Each number is 200 + 20 x the weight over its row's rms, rounded and kept within 0 to 999. Layers, rows and columns count from 0. The size before them is the row's rms in percent of the matrix's.

# layer 3 MLP gate, 832x320, rms 0.116, rows 393-436, columns 0-159
098,210,230,198,223,196,214,183,198,212,186,190,189,219,206,217,219,222,172,187,157,164,201,218,190,187,211,197,199,163,174,256,223,196,217,220,200,221,181,211,206,193,211,181,200,193,236,171,213,201,215,208,198,167,233,213,207,162,199,209,210,228,203,170,184,184,153,234,212,171,194,171,216,227,211,212,234,164,159,193,208,185,173,176,237,225,182,189,196,191,195,203,189,190,198,199,208,174,188,162,217,200,218,199,215,166,179,181,214,236,205,189,201,189,196,170,215,202,207,213,193,176,209,205,190,184,190,237,191,220,248,188,183,183,207,213,217,218,171,189,200,214,184,165,196,234,171,171,156,210,215,194,193,185,183,211,208,202,186,189,202
097,214,173,163,210,199,224,210,203,197,169,223,201,188,201,188,211,227,199,202,221,190,178,206,210,204,199,185,215,227,199,189,197,199,184,197,189,185,183,211,223,200,174,204,225,178,194,215,179,203,187,193,192,215,200,170,193,185,212,187,209,198,194,226,172,201,217,219,207,190,229,188,197,216,188,206,206,193,175,247,206,202,180,233,207,188,241,217,204,209,202,222,181,220,185,185,213,187,225,192,206,209,175,185,200,191,203,206,196,216,212,140,221,176,190,171,204,194,222,248,190,197,210,205,194,208,205,205,206,205,179,173,216,169,198,186,203,197,230,188,170,208,183,168,217,223,216,196,207,220,213,210,189,201,232,254,176,167,220,173,201
092,239,204,208,189,198,180,168,213,194,189,202,192,200,214,195,219,163,201,214,195,166,181,180,196,184,193,210,201,188,186,202,186,218,200,191,222,179,213,166,193,171,189,168,214,210,214,181,211,163,179,204,207,216,197,204,174,218,202,220,203,232,197,167,176,207,198,238,220,152,226,221,205,209,203,231,185,209,204,171,231,225,198,218,169,205,226,210,182,179,187,191,196,204,178,249,219,174,189,175,223,212,175,241,187,192,217,179,189,183,193,194,139,218,226,206,215,199,190,169,184,197,164,160,223,206,209,210,227,225,226,165,200,189,207,248,200,159,176,200,206,208,191,173,209,206,172,215,208,174,199,198,219,180,205,197,149,205,199,199,210
101,199,210,234,195,219,188,202,211,175,190,260,173,216,192,205,236,203,224,232,211,196,228,203,203,202,241,181,199,184,199,186,190,217,228,201,225,164,217,206,218,182,201,219,231,198,199,186,226,243,218,198,209,197,206,200,230,184,230,177,195,196,218,225,188,224,179,234,215,194,235,211,243,216,190,211,160,201,171,191,172,184,195,249,179,184,187,198,233,263,213,223,211,160,187,203,203,208,181,206,169,178,219,188,186,212,216,177,196,226,211,197,214,237,212,217,186,218,164,194,207,149,221,157,224,211,222,183,211,223,217,255,244,184,205,211,183,183,180,207,187,206,200,234,204,179,228,180,223,181,185,193,176,212,190,196,211,215,219,212,210
097,184,231,197,205,193,211,217,211,227,189,199,177,183,187,207,175,232,193,187,198,221,205,235,207,244,207,222,177,167,211,212,216,212,209,181,190,181,239,211,186,208,197,190,182,188,216,234,221,192,209,178,220,210,191,209,209,218,261,168,156,214,195,192,188,180,284,208,209,199,212,204,193,203,187,182,227,196,205,202,179,217,188,227,197,202,181,219,183,199,214,209,217,192,205,195,195,193,207,214,185,203,217,219,176,216,199,236,203,197,199,191,215,215,210,196,173,234,144,246,219,171,207,181,172,224,183,204,204,203,197,217,218,209,186,178,200,186,218,181,196,239,174,214,166,218,190,174,195,185,208,166,210,196,173,233,191,226,209,187,192
103,196,200,212,183,166,196,202,194,239,232,243,231,211,186,164,209,196,236,183,200,176,184,166,196,190,188,150,199,176,197,173,184,202,175,245,197,231,202,172,251,194,193,216,202,247,176,209,220,208,206,192,204,193,210,197,196,213,196,195,217,208,172,188,216,210,187,175,170,198,239,215,192,184,182,222,208,230,181,174,209,192,215,188,194,180,227,213,188,224,239,208,230,230,190,205,199,217,214,212,181,198,191,197,211,206,200,185,246,225,182,187,167,198,197,218,203,189,172,190,185,214,221,226,235,242,212,187,197,206,186,178,261,223,158,244,192,215,217,227,203,221,227,185,231,189,230,175,216,196,163,185,224,199,213,196,193,215,190,192,211
097,183,194,223,230,220,209,187,193,205,221,212,216,220,231,216,195,209,184,196,179,191,186,176,202,163,226,246,191,204,185,184,215,214,178,218,218,232,208,182,209,190,208,184,208,245,223,199,215,209,174,219,184,237,207,184,246,224,228,238,182,196,208,220,195,233,192,209,200,211,176,165,174,210,179,162,210,222,185,177,193,201,211,214,214,237,223,174,244,185,209,183,230,169,165,220,218,201,203,195,217,217,209,202,190,193,194,170,202,206,214,183,198,199,177,194,193,212,185,174,192,201,200,215,208,184,180,182,196,178,228,214,222,201,209,195,208,200,179,197,199,210,208,210,253,178,184,209,195,203,197,204,210,205,177,227,173,177,176,221,172
098,197,222,188,211,209,225,193,195,214,191,208,222,205,199,234,207,176,170,199,162,167,191,157,220,183,219,222,181,168,224,190,203,195,180,240,194,201,199,199,206,230,196,169,197,183,199,191,232,198,177,206,189,209,206,215,207,207,229,215,194,214,232,216,175,233,186,178,200,224,224,211,162,219,232,207,216,193,199,188,226,232,185,176,167,223,233,215,189,211,171,209,160,225,179,161,192,191,199,195,231,173,184,217,173,169,199,179,216,176,206,200,205,217,205,194,236,182,188,163,218,182,157,190,208,181,198,215,186,177,214,201,184,213,195,202,197,198,189,209,212,165,187,240,189,214,206,211,217,201,209,203,199,217,218,174,210,246,204,211,184
102,228,181,213,210,185,179,186,213,206,159,211,232,187,169,175,223,214,212,187,159,243,204,185,191,179,148,246,174,197,188,195,207,203,173,198,202,190,194,186,201,191,210,191,215,211,188,180,194,229,199,229,184,208,204,174,173,224,220,204,204,176,210,184,190,205,217,156,183,212,217,168,209,197,215,210,190,191,226,189,178,208,213,248,192,178,180,178,196,236,228,176,228,199,187,231,209,207,192,221,173,191,173,185,167,212,165,218,200,196,171,195,217,193,236,197,222,203,207,223,194,188,190,181,177,215,198,221,181,198,211,195,237,214,187,196,195,233,199,184,210,191,183,217,209,186,195,190,200,175,220,191,254,165,197,194,197,193,208,198,215
097,219,188,215,210,178,208,188,217,240,220,205,200,215,179,204,157,241,172,217,221,210,204,206,178,209,208,219,159,224,201,185,186,160,199,171,190,194,232,207,225,220,209,223,230,197,198,208,212,224,222,187,216,182,210,219,211,186,196,176,175,228,200,201,207,234,216,184,211,198,179,184,205,220,199,201,186,191,159,204,193,184,198,165,231,209,201,179,223,203,244,162,213,176,194,212,194,193,200,194,212,264,170,179,225,216,196,197,182,161,189,180,202,191,208,191,204,193,167,165,180,169,255,225,173,213,187,195,199,183,203,192,198,191,218,212,186,155,201,182,196,180,200,199,187,181,207,234,178,150,205,184,211,206,148,226,194,184,199,214,191
104,183,183,217,202,196,208,191,182,225,191,186,186,192,177,180,226,205,204,199,197,221,174,202,214,217,186,222,174,197,209,173,218,198,205,180,202,197,210,180,201,231,230,174,192,205,223,194,224,169,208,155,194,214,233,192,175,213,205,159,195,173,207,209,199,198,188,242,187,215,203,182,196,184,171,192,216,190,200,167,190,219,234,180,220,185,184,191,176,179,222,231,197,172,203,201,196,220,223,198,163,212,152,211,216,199,169,202,244,194,198,208,247,191,187,196,194,205,200,193,217,180,218,189,140,151,204,248,170,184,223,220,222,202,203,213,221,214,226,205,221,188,204,196,247,219,203,200,199,181,171,189,213,211,213,195,198,196,207,205,202
095,155,203,187,200,169,191,210,168,207,185,189,181,181,181,226,210,186,182,189,213,211,217,214,211,219,198,191,227,209,211,194,215,144,216,225,226,210,223,181,180,188,211,197,228,210,217,181,204,214,233,187,228,233,180,182,154,188,154,192,178,189,217,248,191,170,189,197,187,175,203,202,214,201,242,171,217,232,180,190,193,220,195,221,245,212,202,182,202,179,180,192,176,237,220,204,232,206,212,208,195,197,195,203,191,180,188,195,203,179,204,231,213,213,213,200,253,182,153,234,226,201,199,221,221,229,154,189,156,174,198,210,203,200,194,188,230,209,211,181,188,191,201,205,229,216,177,189,196,215,189,194,159,192,157,205,184,171,180,203,203
099,215,197,172,180,222,206,203,161,179,233,163,203,174,196,184,205,189,205,183,202,195,160,210,196,218,232,209,207,193,204,203,243,225,226,219,203,187,195,218,209,186,181,194,171,199,202,211,221,189,201,230,242,149,184,195,188,195,201,200,201,235,198,214,221,177,227,241,184,204,202,188,198,202,204,206,168,166,171,192,227,189,196,163,176,182,214,239,207,161,194,181,184,185,226,174,194,184,192,182,201,242,178,180,200,188,183,191,192,225,232,207,205,209,213,199,191,237,200,192,197,202,216,194,191,200,188,192,235,218,188,200,179,166,185,190,195,193,192,211,218,213,229,234,168,203,185,200,193,207,225,199,202,204,227,176,209,222,188,210,228
092,211,159,193,188,222,185,202,221,170,150,207,215,181,177,199,218,229,246,186,217,198,194,208,194,230,234,207,195,176,192,219,227,183,208,188,215,182,196,210,213,201,205,207,190,225,183,205,163,192,222,253,217,211,209,219,202,200,220,196,177,184,164,235,171,216,204,254,225,199,211,207,198,222,183,204,211,162,196,202,237,203,211,234,216,222,163,190,198,175,222,193,226,202,202,177,219,222,185,218,197,186,239,211,233,216,183,171,209,214,205,171,162,200,222,180,205,214,232,200,220,200,183,209,199,221,184,192,230,220,199,204,197,198,206,199,231,209,193,187,240,188,188,188,202,186,187,211,178,193,207,193,178,153,232,197,208,194,184,220,213
105,213,185,218,193,214,188,205,164,194,176,176,190,190,203,223,195,197,183,225,220,173,198,210,208,249,200,242,178,223,226,218,188,198,204,168,213,230,241,199,217,175,204,223,193,187,196,242,198,219,213,220,239,206,181,199,219,247,204,233,202,182,178,225,211,190,205,208,192,197,186,189,197,172,239,219,164,182,160,197,212,188,188,208,211,144,198,217,207,229,199,220,203,178,224,203,171,211,191,162,207,182,222,199,211,176,193,208,195,217,205,183,195,172,178,167,194,204,236,187,185,202,210,151,157,190,205,209,248,186,190,185,182,203,203,188,218,197,202,211,205,215,211,193,221,193,209,206,231,190,205,206,211,222,214,210,206,209,205,178,189
099,185,195,219,202,222,171,194,211,210,194,211,188,208,187,217,197,193,202,227,201,213,234,214,203,196,205,215,206,201,176,195,209,153,223,213,219,225,189,218,242,202,201,214,219,200,193,165,181,224,223,219,199,229,232,197,228,198,223,221,178,221,188,214,205,177,188,193,160,214,167,171,210,190,197,234,157,206,215,163,219,183,241,173,196,220,201,175,202,206,193,219,199,192,209,208,227,211,207,199,157,219,216,179,185,205,202,219,161,200,154,165,195,183,221,200,197,171,193,183,211,242,240,194,206,207,209,204,212,205,221,228,225,195,184,207,235,189,173,219,212,159,210,183,164,194,201,170,179,228,193,174,178,205,182,197,226,211,217,183,211
099,198,170,209,196,222,163,230,215,218,164,198,188,208,182,191,199,198,197,180,188,184,228,198,202,166,206,244,169,241,201,185,201,186,208,215,203,216,201,231,246,188,240,182,216,214,209,202,161,203,209,164,179,178,187,170,184,189,232,198,197,226,179,183,215,204,198,212,152,174,182,238,209,216,174,243,207,219,195,235,193,189,168,234,228,189,169,198,174,164,226,184,212,225,231,184,209,180,230,209,190,196,225,187,217,179,216,213,198,207,175,217,210,229,195,201,173,217,183,212,186,220,198,171,209,209,202,199,175,212,209,197,227,160,199,164,211,180,217,190,198,186,156,210,211,198,187,198,189,164,170,204,186,218,179,215,153,216,214,175,171
102,205,197,214,183,218,209,189,199,218,173,164,198,174,190,215,239,203,197,232,207,232,208,178,203,197,185,189,222,189,193,233,235,187,190,203,202,215,213,237,167,176,195,232,203,203,181,187,248,208,207,189,186,237,215,229,218,213,172,177,224,156,200,192,202,167,175,186,189,202,178,216,214,219,181,206,223,212,220,210,199,209,228,187,189,184,171,171,216,221,207,240,186,182,238,223,178,217,184,152,201,187,168,220,204,241,202,211,206,205,190,192,228,206,209,179,165,208,217,192,204,196,221,184,167,225,220,203,189,210,192,143,232,207,188,222,185,175,172,165,245,186,201,206,224,204,154,186,206,205,163,201,210,183,162,216,187,186,200,209,205
101,181,191,208,177,193,220,201,222,209,241,204,220,207,259,219,223,174,196,195,202,182,195,159,209,193,184,222,209,191,190,207,201,238,184,235,177,187,208,171,232,205,210,165,217,193,184,216,213,242,198,220,194,214,206,253,197,200,232,164,223,203,191,197,211,221,189,219,204,170,152,212,180,232,176,216,205,203,176,194,204,227,204,187,173,182,212,208,222,253,200,220,205,216,171,207,171,194,183,213,167,188,210,207,207,198,213,189,237,226,224,186,156,187,155,191,222,168,188,186,237,194,191,209,195,200,198,216,163,228,215,208,216,220,217,179,187,217,208,181,231,216,165,189,212,166,191,220,209,202,176,169,197,166,209,213,222,185,172,214,238
103,198,180,231,202,187,204,207,221,189,232,163,219,182,184,175,209,208,213,186,168,224,207,186,204,234,191,214,207,203,186,186,187,210,200,234,210,209,197,214,202,215,229,197,173,198,186,188,170,214,211,192,205,218,147,204,183,220,195,194,204,181,199,196,211,210,169,207,194,194,193,165,198,236,216,217,209,185,189,214,177,223,174,152,209,203,181,178,177,190,229,202,230,216,160,124,170,172,162,170,224,199,198,209,229,190,166,235,221,216,182,202,168,191,204,197,193,211,188,196,224,210,172,221,184,210,182,230,188,217,188,233,188,208,188,202,185,192,218,212,217,199,179,207,226,234,165,197,174,212,199,170,182,227,207,209,196,177,169,196,201
096,177,189,188,181,171,232,204,203,166,195,204,237,214,195,200,193,188,192,191,201,197,175,246,224,190,195,210,185,210,199,177,197,196,185,209,225,223,197,211,179,193,196,177,207,199,190,235,179,213,225,206,193,188,185,218,213,192,192,206,233,179,197,187,163,219,190,197,171,200,203,183,163,220,223,218,181,183,188,181,220,179,162,214,207,186,191,211,199,214,193,189,175,211,231,183,179,200,168,204,229,207,192,231,199,203,202,216,166,195,213,153,165,204,208,219,222,159,246,233,175,182,236,160,205,206,190,198,205,177,166,204,191,232,204,188,199,188,180,199,186,195,209,201,181,230,181,177,207,188,160,219,187,234,194,200,199,220,200,175,196
099,229,184,208,168,218,202,182,184,218,225,220,201,173,187,208,225,181,211,177,168,208,210,193,205,179,182,222,200,172,208,196,250,166,196,207,231,231,202,240,162,197,162,218,190,180,172,163,198,216,216,203,216,191,217,186,187,210,216,219,229,202,197,219,224,175,177,209,190,204,174,198,202,184,230,202,183,216,228,174,203,215,195,210,214,208,235,206,220,221,192,200,177,187,223,221,229,188,191,230,182,238,194,181,210,191,205,196,201,216,199,186,181,207,207,164,183,168,206,209,238,208,192,233,189,216,225,194,249,208,209,199,187,236,210,206,241,187,243,194,207,196,187,182,212,202,205,213,199,174,210,224,238,208,181,193,222,211,198,186,184
102,215,193,203,227,197,230,201,177,188,182,198,223,183,224,213,189,242,184,224,212,239,167,202,209,219,217,203,170,215,174,174,163,175,201,195,149,224,214,194,177,183,192,242,200,214,195,221,239,217,208,167,205,224,204,209,206,189,234,199,177,225,187,214,220,178,226,184,211,179,206,196,204,202,200,205,201,142,218,193,187,195,206,164,175,168,182,237,195,211,188,190,188,208,230,212,185,146,237,208,206,215,153,205,200,204,211,212,188,208,169,210,201,210,205,216,206,195,194,224,192,198,165,199,197,210,182,189,210,223,202,195,212,177,239,232,227,222,216,194,187,166,198,182,203,171,240,195,218,213,189,169,180,164,204,209,196,212,167,198,224
093,208,219,235,204,205,233,191,231,244,210,200,204,240,216,215,193,225,235,186,211,207,187,221,198,230,178,206,179,211,210,196,206,208,206,203,211,208,235,183,223,204,185,196,229,203,195,199,228,218,154,217,232,235,186,202,223,179,182,195,211,213,200,178,187,217,203,201,171,223,201,185,190,189,195,203,208,206,207,210,207,229,192,203,194,201,173,200,206,220,205,213,162,243,217,182,178,188,166,204,207,192,186,219,220,202,192,192,175,199,197,235,225,212,160,251,216,161,194,184,185,182,208,187,223,187,213,190,223,167,191,228,208,215,193,223,206,199,198,183,175,182,198,172,179,193,189,174,212,190,241,182,208,227,202,206,189,209,191,238,203
096,173,187,188,184,233,177,215,205,191,185,211,208,282,181,191,197,177,204,200,177,240,176,223,191,206,225,218,208,207,187,199,200,170,143,226,224,207,197,206,204,231,198,200,210,209,208,214,225,183,188,188,223,189,162,201,224,198,223,214,207,199,183,207,217,206,199,218,232,183,184,238,203,200,201,164,210,207,203,203,189,167,191,207,171,192,176,194,167,157,234,216,181,204,180,211,178,182,211,162,238,205,206,222,177,209,191,220,167,191,143,182,222,196,196,227,195,196,193,207,200,220,186,162,192,179,226,175,171,185,188,208,180,229,225,193,211,195,204,198,200,196,174,202,193,176,189,223,171,180,171,176,202,226,199,189,187,215,209,190,175
100,193,209,159,196,157,199,211,210,169,227,247,200,216,176,189,219,185,201,237,232,181,205,169,218,209,201,185,165,180,194,201,167,196,201,247,228,183,201,189,214,199,199,209,200,168,209,223,204,216,219,191,217,197,183,189,205,230,212,212,185,197,216,262,192,171,176,210,204,201,204,186,170,210,216,193,206,170,184,208,205,178,200,205,206,221,197,187,233,195,215,177,190,211,203,228,192,188,242,186,206,203,183,192,207,192,209,224,200,233,159,164,184,204,198,204,252,208,189,191,224,219,193,192,217,219,215,202,200,205,230,217,216,185,216,215,175,205,209,191,177,169,202,144,184,180,207,186,192,203,217,242,198,185,205,207,204,176,221,240,241
100,173,188,210,173,186,219,195,220,228,184,190,159,200,204,211,234,203,185,205,190,206,182,198,224,205,222,198,220,190,199,213,191,242,173,195,207,194,206,197,195,222,188,175,216,201,222,183,210,216,202,203,238,194,179,200,185,198,190,168,199,204,215,228,237,173,206,211,175,217,244,215,203,195,231,188,213,262,169,207,195,219,212,185,208,190,178,198,184,211,210,206,210,204,204,191,205,220,227,204,156,216,179,232,177,219,210,168,227,185,185,179,190,209,223,197,165,191,180,203,246,193,194,204,189,192,209,200,203,195,211,216,188,213,165,233,198,243,205,206,196,201,185,190,171,195,201,202,196,193,201,199,218,207,222,228,190,226,179,208,209
105,254,167,218,203,148,201,197,178,203,220,195,234,206,225,201,211,196,186,188,189,176,234,206,204,191,191,215,188,175,219,199,219,215,213,191,172,236,204,222,228,186,214,204,222,188,184,212,184,214,208,201,202,192,226,182,191,195,235,187,219,205,185,206,201,186,194,176,191,201,220,220,193,196,216,216,217,178,201,183,221,192,202,197,212,173,195,198,176,238,203,174,172,231,164,167,201,195,178,237,217,191,181,173,209,197,192,155,209,233,195,214,204,180,219,173,157,179,175,196,182,169,201,183,223,221,171,223,185,184,184,189,194,168,214,216,202,208,198,220,188,204,200,179,211,200,205,219,182,200,174,222,234,187,220,217,213,223,193,198,219
097,196,230,197,188,229,231,222,201,217,215,167,201,223,190,191,178,202,184,200,184,196,192,213,207,203,217,203,180,199,208,205,245,183,216,199,232,177,203,203,180,191,211,200,214,193,205,221,195,230,182,193,206,251,224,185,202,165,207,221,222,205,206,181,217,191,176,135,213,186,196,197,204,217,213,209,170,209,231,191,171,202,214,220,168,205,220,198,197,175,186,200,198,196,189,176,211,200,173,148,193,229,169,229,197,211,202,212,215,176,220,231,172,188,193,176,240,197,177,186,190,205,155,189,253,217,230,210,245,198,224,195,174,185,222,222,247,207,184,188,203,186,223,209,205,209,181,205,184,198,181,246,184,189,216,194,177,217,199,220,202
099,203,218,213,202,192,177,200,203,226,210,215,208,199,196,172,242,198,188,204,178,180,187,192,186,166,187,232,199,211,197,199,188,235,203,191,218,201,170,164,199,206,188,205,215,215,203,171,224,215,177,249,178,224,202,196,232,153,202,182,213,193,226,195,233,188,202,255,163,165,196,167,222,204,214,192,234,208,170,227,195,226,178,208,177,167,201,199,195,188,195,163,187,207,167,200,199,198,188,170,181,261,219,191,216,218,220,198,203,184,212,213,167,213,226,183,210,215,183,203,243,218,232,206,180,217,198,212,195,186,175,187,202,250,199,177,157,194,204,203,201,219,173,212,186,204,213,181,245,202,176,174,180,198,261,204,226,257,193,223,197
092,201,188,203,147,211,210,193,204,175,201,183,239,240,227,181,179,206,182,164,197,186,213,207,214,222,196,200,201,202,194,191,175,185,200,230,227,210,161,208,205,226,219,175,241,215,208,223,201,220,202,207,186,182,211,222,220,191,180,206,224,168,204,198,174,210,214,237,187,192,202,201,221,176,155,194,194,191,194,192,226,226,208,213,179,199,181,217,175,220,190,203,204,200,202,163,168,192,184,188,238,179,198,202,199,194,218,211,187,173,214,194,201,146,208,190,228,235,186,201,217,200,213,182,200,182,196,246,185,223,182,219,201,201,198,193,187,212,194,209,219,163,184,192,170,177,213,204,218,223,205,219,181,185,212,194,192,207,170,191,200
098,210,179,181,182,215,204,195,205,175,196,192,181,158,212,231,195,202,208,203,206,185,200,205,192,224,195,185,184,152,183,179,215,218,183,184,222,205,207,166,181,191,213,191,172,203,210,199,221,202,188,204,178,204,181,181,233,246,206,164,210,198,156,180,192,162,195,219,207,196,169,188,177,197,238,165,196,200,213,225,202,207,197,201,171,166,165,188,196,189,205,236,206,199,177,202,228,157,206,218,187,184,218,162,207,186,159,193,172,200,201,223,203,178,184,212,214,205,218,229,204,196,167,228,189,152,231,249,215,199,197,210,189,192,211,198,224,176,202,214,198,213,206,202,218,187,214,176,201,210,138,184,197,196,225,192,225,188,189,185,166
102,201,194,207,211,197,188,205,235,196,208,189,239,227,210,206,172,194,203,177,201,198,164,207,209,211,210,183,184,184,219,198,180,235,221,195,178,196,245,204,226,215,208,222,224,199,190,225,211,184,169,228,206,209,203,176,204,211,211,206,174,175,220,222,173,205,260,201,192,208,203,165,201,150,190,182,233,201,210,200,277,209,224,210,181,199,178,203,186,217,206,204,201,185,206,235,222,217,245,218,207,183,187,215,189,202,207,226,193,214,185,170,228,182,187,211,193,196,235,199,183,205,238,235,219,243,212,227,196,177,199,228,213,225,178,217,223,207,196,197,224,213,194,184,225,215,224,213,212,219,154,197,208,191,217,189,172,255,169,189,201
099,210,201,186,203,215,206,202,185,223,191,210,169,193,202,187,162,179,202,179,178,194,231,173,177,169,180,215,203,184,205,188,212,186,222,188,196,229,215,206,225,212,203,136,234,234,169,215,203,185,187,168,197,204,218,161,182,172,197,209,202,230,196,179,204,191,214,200,199,165,191,203,197,231,213,166,216,202,191,205,145,154,206,197,200,220,187,192,194,187,199,171,185,210,200,233,229,223,212,207,213,205,162,198,185,200,202,203,224,186,175,209,179,228,180,230,185,197,173,213,212,192,174,221,210,176,187,238,222,178,165,239,194,186,188,190,197,174,177,191,201,203,196,177,167,166,220,159,186,134,163,174,198,211,229,204,169,190,180,172,180
104,226,197,202,163,213,204,189,209,204,209,196,192,197,177,195,198,208,226,165,179,223,153,192,187,171,206,187,195,201,219,197,188,247,198,185,158,178,182,180,202,180,197,199,197,183,202,213,147,195,177,189,206,193,206,227,251,211,205,188,210,192,218,208,150,175,208,211,194,225,204,195,185,162,206,191,181,175,221,213,181,200,193,206,189,220,178,184,203,199,190,191,216,161,214,174,173,194,202,181,209,222,207,191,203,183,161,201,234,229,229,241,188,223,184,213,173,208,202,200,196,198,186,227,182,193,180,237,212,229,199,241,193,215,188,188,202,181,218,206,190,237,203,237,171,182,198,185,173,216,170,173,206,187,205,172,199,212,206,165,168
094,179,225,197,179,172,202,186,185,193,160,224,181,183,156,151,175,230,214,199,239,226,212,189,203,199,234,201,186,189,206,178,221,200,223,200,186,184,180,186,188,223,199,199,206,197,147,210,160,214,200,167,201,202,191,176,172,200,201,204,199,175,190,201,204,192,261,209,204,214,241,200,185,203,206,206,207,182,224,201,203,188,203,200,228,202,184,216,172,207,220,215,174,199,222,183,190,209,191,207,194,199,168,189,183,223,185,185,221,197,200,223,209,263,209,217,169,230,201,233,235,216,189,175,206,203,202,214,192,217,217,200,216,195,206,219,200,158,177,202,212,199,187,197,234,201,226,227,164,190,151,172,239,218,197,195,175,226,203,215,191
094,194,200,181,189,152,178,201,199,204,199,166,194,208,184,225,233,200,230,212,225,216,245,227,192,185,186,182,219,235,178,175,204,177,187,206,182,224,209,218,181,213,218,218,236,184,190,177,172,177,221,217,196,201,207,200,198,213,223,242,188,223,208,206,180,185,156,259,207,195,176,214,161,209,210,174,213,197,195,173,190,215,215,155,144,213,188,201,209,227,242,210,181,178,206,199,160,177,187,175,172,202,235,227,186,214,184,202,196,245,172,202,191,213,220,193,202,218,187,203,220,171,197,195,171,166,218,225,171,178,186,199,191,205,194,235,182,213,224,185,201,191,186,210,187,202,209,184,181,205,238,207,205,184,233,229,189,193,208,226,185
094,185,154,200,216,211,218,202,177,216,222,185,186,176,236,196,172,191,181,223,161,190,197,192,136,239,156,193,197,199,182,194,246,170,182,184,201,219,233,216,209,190,226,177,207,199,205,200,240,176,194,189,195,207,224,209,178,192,192,217,186,200,193,200,187,222,170,215,167,212,267,220,210,189,204,213,210,228,219,189,169,186,234,212,228,218,183,220,192,216,230,214,193,188,222,195,206,201,214,199,188,235,208,262,215,229,161,213,171,174,197,157,210,205,195,209,221,217,181,218,173,189,205,190,220,186,242,201,214,203,222,215,196,193,221,241,216,234,196,179,223,203,181,192,203,211,191,185,211,223,190,198,206,211,208,221,197,204,192,179,236
099,199,180,216,181,189,227,210,200,252,194,173,186,211,225,195,221,183,179,227,176,223,219,174,199,226,163,195,191,175,223,214,213,221,169,186,194,245,192,176,211,206,216,238,186,192,204,226,212,211,237,153,219,153,192,197,217,237,216,171,196,210,227,225,218,219,205,206,233,195,183,177,188,194,196,186,186,179,186,200,223,234,173,177,179,219,219,190,151,202,181,213,195,237,181,170,136,188,212,209,195,223,155,207,182,190,223,218,202,221,201,207,158,190,194,190,206,203,211,218,207,204,247,186,185,184,177,188,185,187,206,204,220,208,185,203,223,206,203,141,242,187,213,202,213,205,193,185,175,236,226,201,192,209,174,228,215,183,180,226,238
102,203,220,217,205,200,205,196,239,187,144,194,204,212,224,216,214,216,222,209,170,201,223,210,194,201,233,206,210,222,230,184,201,204,186,194,214,187,200,174,177,220,196,205,258,237,207,189,182,174,208,204,240,177,217,200,207,220,220,207,176,253,224,215,185,232,183,216,199,178,209,210,211,217,232,215,209,183,200,201,175,206,206,210,216,218,222,194,192,219,221,218,220,190,202,186,185,185,184,184,227,226,165,168,184,165,189,214,219,172,193,214,191,196,212,173,193,187,174,208,208,219,207,175,206,250,171,215,192,218,195,178,188,213,229,231,186,231,199,216,216,188,180,207,192,187,153,204,176,195,189,172,213,192,214,213,187,206,191,201,199
099,181,198,220,223,205,211,180,206,170,150,198,179,204,217,212,162,171,194,195,152,204,201,210,192,202,204,206,180,218,212,208,223,241,217,186,209,200,211,194,201,179,218,225,212,186,173,228,246,199,220,197,219,146,220,180,196,196,194,203,191,205,167,163,220,174,182,198,195,206,193,181,215,178,172,196,186,206,218,193,193,205,184,193,193,190,175,204,204,242,241,212,238,210,211,232,200,194,223,165,189,173,226,176,175,204,208,179,236,209,206,221,192,191,191,228,205,162,187,194,215,203,175,176,172,191,208,197,208,215,186,223,229,191,171,174,206,171,225,210,201,187,206,212,228,221,212,205,217,214,191,215,195,173,218,204,211,204,207,207,217
100,195,182,157,177,188,228,186,171,200,211,202,226,219,187,196,157,216,213,217,223,221,187,216,188,189,208,229,191,159,187,162,171,204,226,189,199,204,198,200,196,177,198,180,227,166,196,169,189,218,182,220,202,198,193,215,203,224,184,184,197,245,214,214,171,206,196,197,167,172,177,223,191,169,246,196,224,190,177,177,175,176,223,159,210,209,176,235,215,226,198,198,197,180,197,193,181,173,227,179,203,218,189,173,146,198,164,221,162,211,169,188,207,189,182,224,169,222,173,173,189,238,199,189,220,197,166,180,208,193,198,229,161,223,209,185,194,196,168,225,202,219,225,192,218,193,199,216,202,199,169,214,246,222,202,188,183,196,226,210,214
102,223,194,194,180,180,176,202,174,223,177,206,199,230,186,210,179,225,168,198,192,224,228,193,214,181,193,214,196,187,187,229,210,221,209,172,174,212,180,206,183,214,217,183,177,231,187,183,191,190,170,206,204,199,257,202,226,173,224,186,197,171,189,172,210,199,194,191,202,188,183,246,187,177,177,211,221,179,190,176,205,200,189,235,195,190,247,204,192,204,174,228,150,214,193,171,209,143,217,204,194,176,186,172,198,198,197,173,230,176,200,176,198,203,239,190,208,207,167,205,207,184,205,177,208,220,214,234,205,229,226,170,219,197,222,214,205,212,168,202,208,163,165,216,210,233,234,176,207,213,221,207,213,161,158,233,192,186,163,166,177
097,184,200,180,202,205,208,167,179,220,190,203,169,220,190,216,226,201,215,213,168,194,206,180,219,177,238,183,187,189,209,209,236,230,194,165,200,190,173,218,239,223,176,194,186,182,167,185,175,225,176,206,225,215,180,230,221,220,177,209,205,194,184,234,224,227,227,200,199,220,181,187,159,207,192,193,167,194,224,214,238,233,177,191,188,194,162,192,206,188,234,229,207,209,203,180,199,178,202,181,238,180,239,185,231,197,228,171,205,174,181,201,212,212,222,185,179,181,195,206,215,212,188,186,195,194,197,218,224,216,164,186,194,172,171,211,221,168,192,246,217,201,192,174,177,173,219,199,201,204,203,223,175,172,195,154,222,203,200,215,190